{"head_dim": 64, "intermediate_size": 1344, "qk_norm": false, "tie_word_embeddings": false, "init_std_qkv": 0.0208, "init_std_up": 0.0208, "init_std_down": 0.00263, "learning_rate": 0.00184, "beta1": 0.93, "warmup_steps": 200, "schedule": "cos"}
Each number is 500 + 25 x the weight over its row's rms, rounded and kept within 0 to 999. Layers, rows and columns count from 0. Numbers have three digits each. The size before them is the row's rms in percent of the matrix's.

# down: layer 2 MLP down (transposed), 1344x384, rms 0.0423, rows 1114-1139, columns 96-143
# up: layer 2 MLP up, 1344x384, rms 0.0633, rows 1115-1140, columns 96-143
down1114 084:507490477511518523515494463517500499511516470493454539488467478519462526493493495495533487548563540521485460517533510488472532471495498527486459
up1115 102:503501507501512498471502497482537500534523493465538496510515495501494491494495481520468500487517490526493517499552477474482518561498511504532467
down1115 100:510501505497511512504522503526435505496492481493472529478500503508496508500516488476549494495486520503492473494478516512502455461506532515486543
up1116 104:538531536473486515510528518497466516529498490503537528474499508480503524487496482523531472500530522452495509481466504469502493474443465497472498
down1116 099:471473465514533515498488465530522518491492499512471469527514512528496496521493532506460525495472474519530471517519468515489515541517519515519505
up1117 097:518513517477555490497507495471457541486532507513535529470508505442549541512501495506530507513481480486478515509490503473489482478488481503530461
down1117 093:477495492523457519522506503515554463508471500482499499525467518534441467510504515492483480488499525505515505509478484537528489537506517495488522
up1118 113:523497498470488448492518458504479524488492474487529495492518485505486511499529478496496478526472504510505493491477482516482530463519513503524438
down1118 115:505528490510529521454484527490545497497513483524494521505452511527523498475536520498526485497483531501493518544493539520505487491505516506487492
up1119 102:437498488524484494465475542525526477503502525501511535472448505495528536546489429527454495509539551488507547522533501477496490477489496517477520
down1119 104:563505513496527515526506474502485494475502495510468455487520486452483497510503527489544550492492456519482470511498477518540493491493478516515462
up1120 107:449487525479501430531480535521480493492499497550524481476491526528507467526493515528498505530527508525496504515506501476490507545493482504497534
down1120 107:548492502525495527464524491491498517500478508490486508528511478490488526481495451492520510470485473467490501490520508525481494458482514466532476
up1121 113:501484512482529471523506476504496477490440475509496511525517511462523522462525536478531478495507477453462495522490512502513544495480497470491481
down1121 118:498499502502493487455457477490509495509538510522490505477496469509497467581487454521469510530509562489503460498507474501501491500531506493529493
up1122 089:512522520490503496429522489519478530498496469486539470496494492510547540493536541507433535514497524475571494479488537486502487536485484484507497
down1122 099:492511476523526506472509483505513528577503456528490508496496493470484517488510538521489495517455539501534457545507469418526500509482502489512456
up1123 083:460465510473445496485474532487494468482512537494509475466426512495527510513487454502530506495515505550476497519458533501509511500469466503474500
down1123 087:455503530501493511488516524556474515482505472432524514497489513460479478504507464525551512485483520507501460522500532507483515493522467517481513
up1124 131:512483516486501504527493497463487500524436493541510481565466483522554447484519499496485519500510509463496498504506499423491491536512502501495500
down1124 123:482526479510507467465447500507529517495555503458493499474551518482450547517499528482514463495494453525461522516544505490524527470494503500532501
up1125 105:523482456488520502491484530483495493556501484485495521506501551505467527527526466549512478481504518485509504475538495470480500507543477501465479
down1125 103:499501516479535475503531483530520474450496492539499473506482482505527483522461501459521518514533498510498514518486483514511526515504506501557520
up1126 076:505494514458524470511540535475488506496475466487499509447488502471504476462516497481489496472537461518506488468528492469463475523452515453523499
down1126 074:518553497514499550488461490494514530523504527491508520539524509493488503533519512502474515546472515499481487534488518511527525512549508510494485
up1127 101:513524476475524489473506479536487506476494522508505510494492434498520504508519490512457488491528507566502489511520524472525495488487497523529525
down1127 108:486476553521500492542480510464530537530526454486506467516509568541480494517482522480525504520481484464483556512490454506510493481514509478473488
up1128 104:477499430539516471462522567493502504542465503503488539488477475539521520487503498480490532528494475484507532503533475479498463530559534483513468
down1128 099:518516525443468493533456512514529508532515478522466484470474498498472493485484516539497508493517499514482486520494488490470521468502505502483537
up1129 102:470487467506473461529521520482527449492463527490524514481513504497544521500511504459537519498476539511513512524493487499514508477488495519500535
down1129 102:497494506515483527460470496491467519516535494487488507509471497490481497469466495520443463484507515501477517484521526454480508504486490501493464
up1130 113:469506477545468502502498500509514509533506504505518488449462493514508488514504529529562515515438503486517490509510511464512489551545512504529535
down1130 117:527487469449529502482531487507488498464478488499516482536524497505478495491497470466474490469568498547489511490475469491483540444479501491472480
up1131 106:530503490515498443499488518544527487487471525500512476519481508487480475520446490531520491510509487486516489489504472493502530503476459503532495
down1131 109:490502476496502540502526501438452522505546478491481570475510533514523488508547489485490493490509475513493494480496544504488482477535551484491492
up1132 111:510502542482490471463485524477515495478521487503527545527512480458532459512512513487471483513540497489509516486492524514503517513512501481475501
down1132 121:546452508514499540538463490505504519497497546487452495513522474493488499518476491478492499480473502495490473527496481481516494515483472506485475
up1133 102:483496526508530510539483500525537459464532443436501483489492501478501491496496487524534463476485502513470531478486504500496500473526532490491504
down1133 108:521524466484458463496515464468463508490459542540481506517523519500488498533541505481450526513483457474557457523501494471482501524512474483559517
up1134 100:500490509543521495532517494503494468498499493462508497475488560505490501540512491542545502499466526526535446501505475483536518489512467484474490
down1134 098:506496512454490487455488523490481544506488472512499524544470480496512506486517523470461482494530477476486550495484559514463516513510530518497503
up1135 105:512471523485533494508486522480469504535501547509535487493472527472477510492527521510495503532505512519495491499471500532499558485480529507542560
down1135 094:467538483531464501517533505526506479478500445517461521469529486510510517479491469486488496495502481520505503520501500447517445504516471458447458
up1136 102:503519506522496522494515490493475542485467483479511493564522491453461503446535492472455493475500501497533506448483485501522534510472497498478478
down1136 104:510468516514502454495482504499520457469509507489510514472531478523528468542459469508526473544483484487484511535510561496492500510553489493537542
up1137 083:538483486522507511506477546513487504474514488499499505449482482531522550523510489460499470491516556492495458493516513504464481509504526500486515
down1137 076:475498477464488532447549458471510500527465499478513503538527500491485514492483534511494512505494466494477542511455490486524509498493501506493480
up1138 093:481493512500539503509475480492515465459487544482477507447503500489474512500472516553481496467492494522491481491486488460485547492488502523498531
down1138 106:551499496501503460510551497493498493539515479521527481525490521495529456494536467472521518528492513486485493482518494555541452488505498490526477
up1139 097:491487454476457506515486485517543506466500490522482502515505502480474498531499545506544474454524518500539483545538478471495489483479513517492482
down1139 097:507505543518518488504506504473462512495495495471506514499482493527520519481487461508456506532480495484473523453468500506482519488543453468509494
up1140 096:473500469470511510521486487513515495485506497510491521487526470504508501483504509516480472473528506484492528487483529484514491444475507472503481